{"n_layer": 12, "d_model": 64, "n_head": 4, "n_kv_head": 4, "head_dim": 32, "d_mlp": 128, "vocab_size": 512, "activation": "gelu", "norm": "layernorm", "norm_place": "pre", "norm_eps": 1e-06, "positions": "learned", "qk_norm": false, "attn_scale": 0.177, "bias": "none", "tie_embeddings": true, "parallel_block": false, "init": "uniform", "init_std_qkv": 0.0807, "init_std_o": 0.0, "init_std_up": 0.0807, "init_std_down": 0.0, "optimizer": "muon", "lr": 0.00495, "lr_mult_qkv": 0.5, "lr_mult_o": 2.0, "beta1": 0.95, "lr_head": 0.0101, "grad_clip": 0.5, "warmup_steps": 200, "schedule": "wsd", "decay_fraction": 0.574, "decay_shape": "cos", "final_lr_fraction": 0.0, "batch_tokens": 8192, "seq_len": 512, "doc_mask": true, "train_tokens": 90640000, "steps": 11065, "dataset": "wikipedia_en"}
Each number is 500 + 40 x the weight over its row's rms, rounded and kept within 0 to 999. Layers, rows and columns count from 0. Numbers have three digits each. The size before them is the row's rms in percent of the matrix's.

# layer 2 attention value, 128x64, rms 0.11, rows 18-63, columns 0-63
104:463496470475497480463525486483460427497591497503424465510436573584527453548511464573456567539495480475499534498504483552487496451528522456448559558526457512500474460511576532473520462485551484
071:520488492494474556523461462490504514451520511488558541511447483416519608519518566452468459458498563541492477460471433503511461521500435502536470417517563514515485480493462429544504532584521466
095:539537526561559517534500538514531575491460510512463512518529506493455435420478449456522506512491522436538529555518583453471516500481518473479495563429503516496539615556490555499526505460464548
073:604493519431493467475518501524503481551527443479510439462518497563485498479494573534477534460519435509516519472480518533501511540551503570539588521520527484505463392492498465417482457510444538
080:446487522504546511524520579443510464437459428448443562519546484468471494536510513503590511498430471511514532574515580488446484498532502545428504487481470533538520525505450522462514454474433544
129:420463483557533437476473482557524484474519540527436456518501545505515477482448412538514506536547529528492487510521487456470541477427584415449474522497457513500512593542490575506491518480519533
101:543516486533553447481475512570495566487485464472392438516552476505539513417523474559513539457533491487440481498542474436535480536503550445478498515490535454563486522536579535481471535479449538
089:553524520524481545488500487510553506475496523573601489532523421489564532520505511483433447445539503470482487486478446470543478560427501488577445457495497452505547491466497504574478551552511434
068:505529505552539534569504537475531565473502510480434551563510505448520552456516468540513532465486517469440493518526500512501451545563537472525473510410438411456539540506517548526447481425463547
113:383507536478398467473526493474490407485500473473461496525521499509461526589463572484545507509479493534512532572532505519468550491482447534416518459540478506505497464525477449473477473538552536
107:526484511489489447524505478535417516578456523494527473476505455518511500492601511501450537565497511497491417448484463518504565503520487463501531461583599499559467460467550476509451562532539468
088:441482525477513442496511526481458531515530520423478478464492579483447471512411505481577499608533470551480460474508539549506483479550521519452564515517477520529515487479457472431426494442474545
100:481495486462469605567496532466471484428505466525601519481502505463470558535511511423487467442483466494542566509479497533515426526502488574544464450513469488575506436439501467526519481525493495
111:605572498534562505489497481505514598543516531456391525527500489495526464439504470546527509517473520462462472517523533476538480500566491455491519566443561491464544567537541525502494522463460487
085:468508527554495437490489571503513545474479487526552479444487535544466426469518521444537526511513478420443489484463530433458553490492502538437521523474443578558543480458451526417545471485538487
112:522488540492473466512508510512397519454520464527500490444517494505467523565495530486382574505498488539497443534518456539487526527528501518522537413560545524528427461512431447502500475558560534
092:451521506486518426490541446455496480501526486434522525514428510513498483506491539512576547447460525518505527512402492453531570484488494526438536554475421516448538488541436554411518483466463486
094:468510560555566573536482566502562498462539521449487496546523569506504531503449467448451563498557552474521433486509466483532452485511532427478533528443468500539492545484427518527420478480489479
093:469481436539489496476478537537507514486489557582520428530566538550484488442499521467516506491529523394472546512453545419456601475423458488438508522532495523516501494474516552519490535514483466
089:485479411556475530560465515478501541502544507541493420484554543529454546535421486455501470476584462456501571486531519532552442486467530423473478477508555526560508527452520480555538523506494486
110:540472496491523614539524489459539532543464568549517539467524481494494482504574468458505434525464461526521550522475508543488425537545455549533436537469536428520505456472507498563414497483504478
150:478478459582518517531463482491552507520498538471507506593518552516524511489410489461540519454530537410524521482485521434519487488458511388431504543464473499527545557474493551504469526446449470
151:519492479499429477484495517517420533449468510590406481487567452525460471467486519489436493559491428483492510545557551541517494511496492506460527457587552479528542512506502451552524557549505552
071:533512572541506487475470512531516468456510451460503551569469469438499508406451514457448570500565544487539456468511499457481495431480467426475562539520464483499474531513443475464502540458524580
081:532457471456454454511472503565419528522479515530523428458523533544439483511519515565532456520467495521465426530513507511476555526504480592528491460547538498431443430470527435496513482575515474
070:517533534506519583537473477550548464482575515486520498527446538445444479525532515555560345515484523522524546504507537491470455520491447486571487524519499525456517527462520480570520491472526456
078:475492483565479555521469494496570475544443520527570540496489503502514469452521524430559446486501479443552568425444525425419549469423455498463456541507458518532494533461527516479477530511506500
085:522541501476431483502515480517431471470546515552483464471485482505408509485415502528417481519499479543499540515524524575529541426451503498483559455570513483439524491489471451560551546527563538
112:431539531540490472537496502495476465517523548458497420527519571573454516413500551510566542483477578486500479525428503469517585495479470471417526494484490520447434499512450502457484503548525475
071:540497440479447481526509414481444481483535521539451492580520469493458543453501522540464489471518505501508564528450528510513553478432439488485535508559528422410523473500518465570488576478463543
077:486484535487544449511483504529472517552435478387510506549494536508507494494492495538554539527453557579516353503485477467547509533569531492496509503500487509444437515544463489448445484478474487
066:496511476468500458482477406493484435555496468438489514588425470515564520574412464551499529453507525532570491460513491518598491495474560438510503490482470492469547542520457524483511475479490513
097:425551547483511515488500464535515395527529478440536462498444531542519472535535513566549489483420532507567512477510467493485510524505523479487493503473458519490448491498497534440553431565559398
102:498440463490496502494463540541507482477479483575517467546529519508521494566424466484412453534597436436513502485515528507471486478430576512522521487519456480514606495459495544556488506499456455
088:456512495550522490524507539506516505455516459502484508544505536531499523424501472451425583491556472435534541464486500478519507466460587420431577543496442467557555509501486581508500538469483467
134:522474424515478578537494454513506482499480575595490503578531514503491495510460476508433451498518492488538570490490549527497494474423477463515501531530493418466537511475548521618451538498461512
113:475489490562555547528472497516583505536473507440488554540514537530539500456532450492570537472444510451565486476507495421508482528547538449449489573452457456559497519481508555475442485468453438
109:503527543521509418460531512490462487457491460522586473497462477469469441427482531440470512532511487526473553494499522467466521446452470443457514524567466599476477507538465534459570510451581525
084:495465484537569528496529504468526547534468524446494544501541519498553520533530501469535609459486538548487447516450461460540475534570466473486481540458530486569401508519502512464413480462438529
123:458511497562562539520501496508563448502509496453503524586476569491561529459481469496483543460514540493542520428465477474499475477480558383493522540460430467531488531512517586491445501456456484
108:533471512492525475520539485477469476512520485533629481471476510415478523541448507450423503489526507585457542515479455535430498441471485485567491485540486534460408454520505506507497480452568516
127:538476504424524483436537497489483535505525486503503509418500457437538517538576522485532526471480512537414483559496449491465510546541439604578461468487548522514435443528521485464479451496503524
085:504502524518454393468477535557473493501449439482478504505503493519505465411433513521516532526473463478492443458584517480469560467495569482441553461558453507502530518513508482424567545524507555
126:531542557511549492464526512476509530482567501422488505534509494478516545477446506461501619458564575512469458532505480473568499485539468460460545514464530530516481513522406506457465511436513577
092:435511569513534455500563515494466445527457508485521514508493550495557492487474539468479599522478517588489479527446461523505539499489550487481548475518416498506435505572467552441426491492539566
096:565501536497485518485497552529486547468433482517459526476545438480446455381526501476483453601512424525501458510557570490503468491524477523461510514558554503495540533496486451530505577504492543
# layer 2 attention output (transposed), 128x64, rms 0.198, rows 18-63, columns 0-63
100:562556532517579507510506577416489539441531528483551470508506459498438507490521462509494555540467562468529383514429526461517466459484505561507421503471497534524497520521472546463492489465472521
072:559528514463446426467621455443488499546417510502518513543534467509528433514464511533463479512517419524495519528522500486430529482524455435520542494479549479481494454524480527510560552483564523
102:401478418504502554539421490615534456501540502551450483468480563446562547556496495507538463451467514518489564509527517503546466517532503515483479536492463489482467539462572497488475486502454475
082:428480526542465527470516517482426507483531502496460573501523537470465537463517596466497534569505544449453480449449519572511561487473531487430508523552484531451496556550454477445481521524432483
085:460453481504555514559535499446559515532513468581515572482512540494516508541529476379504548461485519452514558470513483506430563495510460427413462541525509494497484493456546548490467467514463508
109:539478479517549481504425531643530497546454518449540407540517475520512503532526448520471510424513474510519455552534460449564471485528508463575479470481511451521471492468475517521510491463546466
078:432512513571495535490434516600527442499521559465441512540448447495555565494510539550475473490505584504504473472437491583496523470529510428536480462498475518485448490503426510457531516510522511
093:499485485487441442542490443562435521536460454440507500495449535479527483474477504559500418520534439569519514497566497515523430550515535511577572487524513492468515456521510414542510516486574482
062:440501613511570442501545503447523450526442521538484522446512496478606495516405474527500478455534494516503545560530504488477507507514472473469495468446462569500529465455464555498508499492567483
113:557459528503550466516530437452561500540490501513576463553490521561458421535539493430488603450507518451523477472503452445471561496499439453476489585506493456510497498542462509509502472549499514
114:573564501484436504417502564535495505521555508487454481451451428505425534445460505527540500571544513502484441478469518461515539500523469544528533452492547528522542504477491499413521506448480576
079:535537520474509520434567546431509544511523474541506516452546455508449569486555470457512616466482521454500511490422473418508570480487424483460491453541499505522503497484490585509515487490496507
098:434434457502465540576583467395544539515409497498538566515456516540505452521513486486467533485506477502525516480519514530476501474557463489437484524499534514447511479474589466552523470540538469
103:496591492502514515459469522531491461440579524566414488424522473422542577479477497549526430521448539520529555501446506518494461511441512534537465465487444523530449514494480532506495542493471542
111:465493517532491504541522449442475507530485535488470559550498525525569466522502385551486531515475473515500535471506513484462495533523513439418521570507488479591512447480488565502473520377502473
098:471546493515533474491489501523540500512465476556512440555562552506450444459487531456493568524536573489451446475484503502544559467522490443455491564474455456436569557536513469441460474505484581
084:460473496531530506491501568595478505508497517519563489491515436508523513563491442468439519469491511508531517459518472493524463525482539504499453520551469501577394542479420480532515551382524463
091:528530477505537471508488534522448477550540428549493451481568524432448522495542504512476508479493469489457487528461505503526522528537486393540498480438582507413516501434500595582520472494512507
107:550518441492494440513516450516478530524450511426505573580469500522579494484492409582523484520505487561548456453547498443429474502499532450498515524544491509537494433501540528470497505431537501
103:555560470491472576522521493495514516541412511513461562524506508537493495457545492559462470492495491504473443457487565558484498417572465495475474522445491445478520426429586526513474475523500555
102:478502518476492534507515536451506504487491411531482468410416513470401499490488474496524487563477473489521536527540527560493505475538535547473496484513566564542540533434529437488502449610488494
127:528558458515482519537493503553506507549446528472482544470544491480582560511514470593507385475447495517474513492535510471497496520553438464497460472447515483457466455431553559511529467439551498
151:540556533464488505467574472493508548573505507490483556528477574500516443488520508535483465531475562523496457410469489467431520414529425562479493528512487545440462455509520494422523487527493553
079:471519513514525410505536486486495454517571509490504447542550546484564487542494530542518490473457557485445505536495481440500524561459480446503506502440538529419479505490477625447564492442486467
086:506477433501516463468492432490500502462462534447506556566509519552542475423475471499531540473555508554534496499509468473460564474421570487490520511549436482488521520610500445483433513545520544
079:579438436469446493520509422429513520449540454491489432513554498463505512491433498559525503492483444477524546590569484497524461516497529509519505502515570444484542506548507530582495523493490443
090:510502498491486460524531467437499508484461511460480581547451488551591470526493444568479478518504440503514541502510517441454481538516513470445546546481527466559549405488517558512544541410466465
072:571555540479508448488556502483497534525526504476536443510549533535479473499484523555444517480519554508471396441449476501523528482505466587565441532481486464413480484520467468465534510502456583
121:565505421496582458430488480599490470498488527538528530543519488506570481500468439527453528470561497504556442452509480418437518460487527431550477533518501476493485474529485566520503542497468523
073:555542475480524437470565536551516498484503487464563487505495495489498511507470540585476447491493564522536428439566475463501461459478514570541478512512488535399444502507482484400555481529516530
081:474453444498522510423426515603507476505559517508494483478513496473532531482484531422541516434525537513487556532477445454510575539426508450527528439521493536454470580567491491513461506527525499
076:488500488518488533510480584585501540477466505508564444441539476513464586521544570470474432467549512482480500487450470482594516463487484529538469425483450456459451548510527428518506520508531524
104:529432449501510511483445489538523538458517500511524472511529467520531520463454478433487570473606463474533468535488466477509518465460534492549471467519541432560498526555513462617461565507456465
110:508501506500474450575528500464403595539469434382523548547502507494507554470576508519524477516531469524469476505514480484528471531516491497469535469528490493429500441532542446523489496436564524
088:490521551531492492514517584514427536587552476441473535521496503473523534501521501535459505508486531510449421461487520528480462531565476463494482489484579559453424464425489538514545503403497473
117:565546509453482446513548515522475562511459421419530495483472530493483511484491529602509417508492507545497441494533500469507487470528504582525499449498543548413488476458531458449553473544532519
086:475482486542484522483446566529498508558555505484422555456487488459550538468499477523504466491478488507497527523501495523451547555504509439489510439456620585504464502429515545571514478470506421
095:499471516523461542549481438469559511524536550473466474522489540512565514517453446485549493526416570485463535485506508485471495599518484482467465568529494461570513510464513549419462519426455447
085:439528467498515553458446548604562438524470484578477475467465491479459469502497503450533500483457538517490525508497536535506543481506501448481512465475516577550497566390510534453498436537537485
097:509481507514502486492439565569467514514526475461500481479498454471534583510483559500498481473505508474474449566510508496529471541558479439529487389479598542455469489432505547540568500473512423
110:470488522513507488564441477477550466463471489480490403515505478523469505490459513470559550509484533469443486577559536554572503609520518500476478532488479459511598549481506471428458450505489495
128:434468493515508495517463482465540442423457501541522440518473459512430477514506491427542569547485496484544540534542510552532473512466553481482509530542433504593556577524463456470459465545527473
102:481497545533502468492494460475486521543560609423463596532506530535616500497518513509491489473492546500475496470444463440449561553475442498485511507490481505448475448566459537479520529462475488
127:465553465544551486498490535546531428511512512586538406450547507472447534543530502480506493491439561490482517480478491512543520516478475407546439507470472501469477566433475583477528455529520525
083:473482546494595456469428533616484516531495464508538439515447483504506494558510507427497573493546550456495449507489463425537521530561449472506483485542506539479520524507425501477557493489482480
106:498512518484469506470550458414500495562609518470437564484458579470536473497511513494524473509422544520465569471448479494414538544464446511489523538501540561450476481500495542471522500529458508
# layer 2 attention query, 128x64, rms 0.112, rows 32-92, columns 0-63
084:517480521531477456458481532532497526571502511496569480517537531425449465498493539445469492520506532486477416438448508468505516426509518525527470521508512477451486549538445461465596532491466621
118:508538483523543500504499425423504505536482547472503539568508460532566512528484484461546532479400534513493561499488485446485509556509448460513461547495461475507525543571422587525525516446449456
091:526467545486502538511466540549490534509517508465560501447502562480450505519521566528525455468629448574539418496468493531536466485483516545516508454497534503456481483487512390529506520574505481
096:464423513484469467558478575483465590576508475494504551490506533483510470500508540486471472521515431550454480515467490541479473519481460485480492498513543606400461457452554500510548531441516457
057:498532481516531503477486508566484458384464553504449442484456488490529515545498498608509503429484503430504453540540511466534496514494578505495507473460440444569450505491571487549499498556499514
075:443499548521537509584464487463503535543457532513501531569470594488499430557499496474455525555542494526450476485461473519446511534563475494440518591428475566456516505499497531461462521460484472
070:544537477487481477492550391418490542531529474463487537540512497547475481565475510492582513483515481519515509468501573480483469492521448523527486519529514446496574472561437479522611510488422494
071:528480571466507572541512504451466507503546521505522450454443540491383440499497497432515467498564452551488505490455541547459484457526444552476511586518496523520515508485470397513532495513515505
107:454486466508530477460473519591483448449501551497494468520515529524553495593504505590412516429570515465492477472489441480490505548435533441503521497467419460510440478497514536506537530488506460
125:509493551494478525514507474462496546537511515468584508511505580464422462506468558444495479529531494545482447415424520488501513456501460560474501549507509493414508527552423433466514541515432517
080:572511481486491513535526427384515496418508517496478440533505430551516497472492471488571537498414556480514531540551492493462492550485514515507490522498543459572535514521524518514410459552512465
061:511513472479423483550568475456497507473510457530405478481457523534479477484487517604467462560457479480469504435519566507480498504515490512474523489540568517393543440467554523482484445530510458
081:532492453514525472467505467525458455410494528470478387539508426536552532531502487507548541472451567468491485491514487456585518566472536479555486475523467443568448539560489524495452488487505518
094:558500550493492535505482478483482562557487465469571435468476526475406510470528510432566488533540516555505456457434539487531516431561473548493480484494558504504535533489468390491494497531481550
090:463496513509524482472468531528485544439557496482574466488494596492488518527544570538499531477538519498465402442444490434562528530453539527467500518500460495468439553542544451460517534549449540
118:588525471483486505512536424455497481506527501484456470469491398524501538439495464468612495475390518492510571564524527487510500515511465511546486454525541451541528496513463519539440470540508484
082:526469479526514519480463548596481501599515555466514511474587441485571546484501491495485497425522537549456478529484439482497518523448457438554491435488520516493428480468492540548502553455509475
084:474559529476514503518555463404521573556530452504514548473450587526418456530510516465542500545428455541509545511432537520454526463520435535442486536480486531453550497495501493495535482489466500
061:443481509550475478486492611607515438500475517527508497493492479447485527497484503556390466518560491442529447500509479516528491415495564485499531454473509500495463496442500503452558495470550549
138:498493515456460545539525520466525510470504453532475523446432554471437483490479522510493442559553434532522522503512542581471440449537489548465533479518542573464546458438558421505496480574500490
080:430509502473504513575515548433504500519457490510507526565465578540469458501479509524433462545493448553468519490455494569466487463489511480440502524487423589403491479442541508495525500435516483
104:493527471541549487478479508536511441436461521521480443529506449504586502532481461533500560503426589466514486512571464468504503517497582471519468520486437496593463576527538567500474462500531508
100:513537508507497499490526427396519547532512497479517528555499453518503522434453473424565541546479541492473544456477535455498535490513416501466502546510530505491552526572417541472489512429432501
075:493491541506473501468507505432472562499500544506598549532539521474460443492461533403487470524543482554447454479444541471472498449448504534500463559498524499449494529537481481498607562479467543
082:499498525465440499542516447368491581490531468454533494505465556505421462434454511445574472534506489540460497502476545526486483489494489562449496536518520503465533495502515404484475544522462531
064:504465462509462505566510539550497502540523510506413494473506473543514534439491470575464480486457517468508515577528467546480512521494511451530536391506518546455493430397551551537492509482528434
108:472480499484531467462478560620492458479436454528471464467474520458526513603556516562416495483624457461515459457515495493505467484546523479487526463486498496535490469451518478479524478519518503
081:481478489462497494520502561532493495491480440549451552441505457499551540520582474543455491491533422486525538556558482552476456512533510481501532434489543550540513424420597513517501465493553471
092:456452537505532500480452614613493479530455516524502540472524518449550507562559519526375496470585452480513468485503441490466490513516499460509521506473511529501452485476525516496539514469543472
072:565506533464481509545544486381491587546545512494521460503535499525422462443516500396554518536403522475483507529476495534418533510502453520510479544489556524510521490488514498481460489491510532
084:565444504504468525497504423416460526406554526483478501528523412557533498418487452457560512478463507483489518549523534487508490565455490520522506507541544448528523510536465507545492523502471407
072:523498490528473519480499507579484541571530516472536529535550506531504528468492504523423503499570551498474460412441510443502558506485457471528523474524544472411499496527426547491570574441458471
046:501467498476502429486482512536577461496498461469503485421401519472480493514492494479508528494569375522580487557463466473492502446525522552488507423492531502464501459504555448503560524509492444
065:523500500507467535520501571523459496507518478555390468529561430476515490460497540531480454529432508453439515490573538571519493514518552455537525484553548555486475521461560540498444452522551543
064:483468539500489571533519486450493489554477593509548520526437525477456444516443539439488437546468506547457522441427529505487485473496430510489475558461490582432535535506425477478495500499464503
084:501473475468487423487562562539568451489452447528460526477556446514514483513532528495460541492576424490553495535568434545455520441472517509481541472530504458479474432530574498493515453517548486
085:521485459496517447432472523623456455453487475487469454484546472474530531528572492601463508462562462506505413514498463469530512509480546502567511442530509466541440471505562512518513513518515514
059:442485499477540449464508497453558456466531499495509518520382555537537488549585521521515561495470460551523555510473453485508515523393496504432502517438448542507499521521559469476523451541505489
076:483517530494568503488433471526479484535522486448518499440407506489500508538529464468568466494477459606538562527408533474533461537503449482487439469462474548555465499456475490530581492487490481
072:518555519489462527598484429433468518493511526520498469500445506488483498460581496488526482526373504520468570542511513501461487555524466548492497561534459530450558516492567486460429491527476507
068:529519508468471547523579516362558514495489497556555514504468532514440456449468507489481492549499513483514517476504541556441496448539490549479531560492489539433605502491516503486488459490514573
073:544504519539484588554417459555450549560565541470522519478538490458543526469502506519517472437479522532453505491499520461501482605540455491553483512475526462486518514479435540541469576469473445
047:502508486509530531451455499503515473558546494509480565445453456425522511469476501490495443519486486535553585545495457493484464497566464491530524497477479420473609457469379502515442514494492496
060:518519540541450504537514487489503487460496537530487471588523469543565514574563546559455542524422551446476462530580443476471538551456518496522499546509507490514477547579559516441464496539491514
062:465492494543528537507450496544506535574480524453554552497520519506490513455459470465532492452590521508516469497432517470521457486528490453491480471422505459485524497502377564531539532433510408
098:517507497550506520491454510564478529578548588462526484505529490480530558446464482481550500469474592495453472452433509415554525529478485465531499483469517483506484537505433565468458563429465508
058:475486457482480458576565514427499527537481469543444470532513460528470452475510502392503542523544460486476505525547486570467497459486563481443534532514474495481519433517588451506571442477515515
103:505528477499488559556498481459521568574528487508475527468514520463460490426394485464582419520477493548447530498474568515476446483545452509498482473496553522466551488449469498540492488505412473
076:523523526488514517579497473411502577600498495461553507500484521494471488493512480426577468502469478572481546538438491505450471528478380511479452515499518528436488516493484504529493493453453457
085:469483545520551503529451530469487537500517577469569481487498492490505495511559465365551510477449479518518552528443501451497480578446458502481451560481465511532463550534453529495531506411483494
080:536492454483465520501571552475561484454458415560471515490542487538481480477438499534483496505529498460542493494578544583488477411565560490494530462520523467509553444437538512530521450518555492
098:524491480483519435477481509591490437511510450480409478469456446510532534541573469557507515462502475514577537560502476477546516533526483480542521403494536464556497444471510522517559466522572500
143:534480530558524531506458501511499554556562584444568492533554515499488512435432481465502504480572562468503435444459504457500513497488487475507514535459496483473483516500377533526509555425488479
062:528531560497454522546530451395508474504522487530464525505477475493498479498491493482493491532435514495537549551607480527431469522562475540519524557521465447472611438501439466489449488518505535
061:447478489532479517486494452461511512445555523530451556474451548484519444467426538480553515509392477535481595494528541518510524556434469479438501522475520547503502502532463508511424528514454428
096:512479468558524498501439550597476508520547545477491499535569498448569534520506510551518495459465532484457436484476471445521515570480570457560511465501551440516478532515490539503448569476437447
089:460513490519514554524486442427509570521481524457539550519481571541431482467454456409567502508452500495479522439438564484461496490508441494437448522437507531488497542479458496534527494479445449
065:506528548496550488535463505536492435512497498477457477471455432459479464494492419473490455543562441541574523614503518499448459531565498533536510475505514535534540444437474499544583478498498477
096:504484489521520560544467470474483596567550514469467520495473565493481473474429473431560477497431495555468553505452547528471492532543424473480477524503515554513515497455467500558506547406470458
050:510478437435520463433509523524474457431485451512482479461512468505523536499618441537455517463555478482509524538500463504491504515497512520537519453511520449594477486429579479509445468546569524
069:517495544461514430450573530489500416408453480517457472504494410546489473487525478472434538530533468480571510555555482525442545481474516498492550489523500556538508463486529505480485443512589515
# layer 2 attention key, 128x64, rms 0.11, rows 32-92, columns 0-63
091:542553499546586503487444506552532581474568455511598524494491509474537523507520505464530536451463543475506507492468436448531506567544536528521449527453457483557466541530407513520541521481502509
115:472476463564478565557464564513459493542498562476385475546548504494494477465493484536500452574505534465494499495525584493465469500526504484493517453485519417482548532465568495574500488514428473
106:541557527469510474504495445468512473460520506535619507478437530457524508562493559375533542444478454541496526521464468496487496508477452515505467576482458531511481478513418482428521480519492520
085:457465519526518592495533473409500475453519518466505522485490566479406512479507497509492501545548545495562435561459496559464488429515488560489514468453542564483507523517472435526464460517537567
061:515535543505540487619437467498498537492427491507591492532508457469520490573487545434500525423496511494530463443466454468470449483528498505480482535487419465433501561505505434521472489465476500
079:432448476512535481472537491509533483434515531480444552574502520484497529546446442589545463482533503511563487548542492494515460395509590473481494497485493490472511419522560519533545463457505500
081:475503515480478492514489495529416445500504462541430470452505523485536489553612522549435527551473510498391521440459533470505512587566467509515523558511497483554524474504501447500468518526447488
066:458501557429495517473535504533519413445484483436526456512487517490473492521584460517512507530551441532493475507463531472584532481475536561503523582511495559537492458473471468450507519406540562
080:520604492515536503470462523541494448430507514578561456483519512471577516491472511439427479442457461540448543442545478517516452517515537449565438543515459519496519505554462509521506516466457514
111:536583505496543462506487508533549478486570509551542491478462528456587535572445524493482526473453485513468552491498426470490531516556527473513463589480475529551456494503397543466525541472463484
079:490459472472456464464472534565477495562386543527438529575541481514545475499494524540414521555521499486490480422542584515445578500485453450467519465515526495544512498501506531500528474511526468
063:515556573448474505493487485509441523545509491530419454442544461462517492540503557498413530541465534500437471473547494522479546488549410497478506450538526519552482460515439562490458562547523513
090:546541455538478485502444570538472548487535558528429446497568484515611510439451506490430500502479479472406440439537499489460523540531511443533469482483482476512532503514500509538518542483438496
070:554501459536525473508495454491552572500529474462550564572410498573543539504561510452580539450496501581547461490497537480533558486481504505462493531433500481551458464500481499469542477480535536
101:517552495544535508469477511527574547433553521546522496459469504519555479505417509461460516408514502514496480466524452514531469464551562445491439501426468532480498540530422550496548495424466476
096:491504497495443459575476546495421490534442510487431472513539486530495472422582538495517495566466482446463517502508556501445541590503451495460539467570481465530530490448532473493493549569529497
070:567487438560518561479454554487528453498461572514582524502475552501518456421539487427480470540515472517541510494521523501418417514543500529504514492466548470504503533502445476552548463534562496
079:401433538512462521562570471502508488476544474475437485497500538497452515517601465565553479504540542506572521516457526524541558435478488511513524463510522545489445431491575483488485526519532492
067:551475584471555524482498513509582561480517427513590476433523510484466507495416496463565516491513559485525522539549417516516520514529492545528493495449475496497515538517441493509433491417481531
151:489489560428510486507563442457465450495455486512496507463442511492462507567590504479524536511497477549538552560447479513503540485448452528502545519577517562539464428526470465441452474537555520
074:458510513422508519510533447451465405514441529447459465510456473411444513479491476509520445469517510507529507576414461556516502379501456486510528504504509527473500470528556467489516474488540515
085:455479425558511571493466535527526558529460511478467507546544480481507483445448437536542463542513487561521468451499551458479460455473544513484504420452468464472559576504537506538545473454446455
102:490479473545488480495521557511524513600487520483359515519557457569521515431465484576476475539514544463472475474557523491509516513536530453501527465489539433521517474467543542551509521488426510
090:514484556498530536493444470485484542471526462454627532519508554493511498530442501418543511484503543488572497495444530441532414513490492547453474550408445515524491511488452511486479448489503465
063:493483559441520467521500512487510450561502454513501474542435489549495496482519511494536565473541518533491476546465500520539528488549471461467451585550489603578450506497462487459582432466553543
066:518505475488500485479485515481441411494492533541469461438462485496503459416534523522488477510498527467475482584533451582462547502554462496501551391538579516504507474502501419524505487547571508
078:513522539485570545508562466468505588444447474531508510453452531437462514557549501427466496467464491591488535463509503526524523452519490540475498526500465471419522475571478488497445495456459573
099:465434522472467503478542447436463475497463461469488537461436534507391486475558501492505486539545507490572489528494507546508479454462489510473556457512523501450516481482563433490439437554590540
078:500475489518535557422505478502546535474493470490583577485477511440429530508485460411514511514520495478587503509543503497520456410494560577497503454469524486402519551509515516511459466464512513
072:461471450509480421445500489573493432495544508503469489538489515522497521479522482566478506529544524479476447470524570537516614482468501440503518446516504591480458438530551467508553485541574506
079:514505474501436481498463558508434543595507530463485486484557495584534469434475529525461517534548489429508425513493551494514488613491514518470523509475543523553520522387494483515484517490500476
087:551607452526505472435473541523473470511543529549528507441522471529583497439463505487420462528434501485431513467535452493515472519562522478525472493475533527531486491471428555516540562470473466
058:591452492504501476561479575532497549549503546507495527525544475485483476447497461451529478462487533443507513519499484483426506495552545531480501477576473408486473482427558482495467418421491539
070:450517496460466480448574503501496568470522543493449454527556429497421496457509479471475497439491441427428517561474558467550520443448451522521511481530461493538557498487504531505529519458474427
054:499542462503572542498527548479459470447467555477487440513549449503472493475529519553452457549560502403498516516512487440425496474496515519536531589514532522543469509535427530525451476440456545
088:527421579477443481451519575526501546477488528571464560483524477524514540457486566462466511516513535430445514509578461518523548531484513497452481482551536518510471444489503503481592569506544515
077:520443526493483496556484486529519516507516470478435469555473509486563461506554455499424508489441499484451471420496470457509549612476471543494436536432559464521460521458567480547525534499448486
063:543469481541559569445495540472513545569404503501512540508503519471528522468538500558547502525567547521533451496533453578495457489556581463512528467496518550519507522555496555475543471462571490
085:517555481479504524537460457439449502493480491441490507492430528492445491467520484563545446552497558529589482542473466520455464445464467465506526434518462558432487512453518472551465436564557492
068:434539545462489500523561468509498469513515499458484504436441524597447450483606488505528512500534469545555509469438516470471480531437477512478535471500464462443562466536535521474485445432471447
073:502532451507495501398504469488467471478549578509512532435463520544445454423497505414543533484469415511569461516490516490507514421509478575465514456507446471507471442508458498486549469483501526
077:521523519494486572603525513468491525471529442444569534474464561476435501449515488516585455505544472497511462472479592469502446501454497529494460522449459450466557527450494542523476489439518469
062:476379508471493514484489467524498569525439527492503570416473551509440471572484522422510498508503501477575434565513477499529522487483447579530498479487501440438486489513445472490484457488506479
063:483465538582505542532520516528563457435514398482494495490511467489567572494559443553523497486558514453486552433525568464487519540492570484476465506469532478565492519536488536459544508455465480
057:508457451464483559521454531475439505461423489555507499506501512432471538470490521496423473513463559495513519576615485537492472500531479461494485527515418516429557555447522508532457515454522518
088:448535530525558524509481502541563453478534499511554516455538535466573525526432462528419480435579524541495542468512501482472462467521580460567476536444462481530500580545513535524448500519489504
064:505512542492494503437522522471499562495478525520538475505515468561456581505494509508495533476580533438454485500608510520515500493529535476443504508530473532554499437452491434478547413514595564
111:460560482441489487484519486474484491469473546500508453479481456537377483531471573502533454539533467509529548537512486489524490460516415517421530453551504535486587486456421466518526470551483462
093:463603522490486511462489476454477426505454521485534443453433510478434495455454510520465439534533480559582519504490445532472492426515458481465505461562450522449462468497438482484549460520532496
098:501561531532540547495465503489535494520461508477502499443508534484445572406481445543511480514557538495611484541536480507449484445551510431523490416532458517481517544467467526533448475520570508
089:523499522458452491463518539513498538441507517551515538528529495529461461537461590363541530524382498498540457547529512519529534451514433537451494460525492526524527445492473479496526520543524511
077:541456521477493446498520481486563469466528464506464497496467502539534482564509473542491512493472534599545430540509439567512534468488594495526462436500532533488472452535561437475534512541556580
106:491488493575555521536415459544540523516465523493514552527490522470584553501489436502486484443517502476462481480496536512526497576523558493586472560422465436481508538529470517534443556460455520
073:508497531499496486483534486524545436491546454508548501451437520540470463611525531440600543496435450512527460563513500481539480485535483547496475528516465443509509445484470506445475434541495579
080:516453480539465513529499526516546590524485471485505543528571492524506476463469532564555541488587546462513425562581526523474473559539500473523533425507548473507521505499468559495446469515479424
091:495458517508540543548485533539598486545514473483566516500534564376507522531476493501453445432532498460487514447497493508472502479533568471528458544410533473531516544478511520514533520498447432
087:468598399457491511488454439496468523514400499480485510517480490503454538483471488585575512571462538539503502469533490513528449497541480469498537438537466569478513541482517485512436495529502441
076:496530533440489460545486436463510496521500542432507508495416483519421477552472472498579458545540498520544532577482452490497489526496447566455514458519493520434563458470506426500496422480487546
088:495598410506522551532499495493509493514461523479512489497488464502469508558468491568540474500515491535609415532464465512516475482561471509511502419562446536502534507463534460506441411531524488
061:477442493441482527441512455460506494543473538476492470466440569541465448490486473433519513527447424639551514445449467557509485482457484505502469516489496529514461491548552475450468510500549519
051:553491490435500482487524468458535498480471513450515497483427496532554490437540460432532527437465470483498456544466502474464462497456531500458501469490495561429423427513573520387469522534470493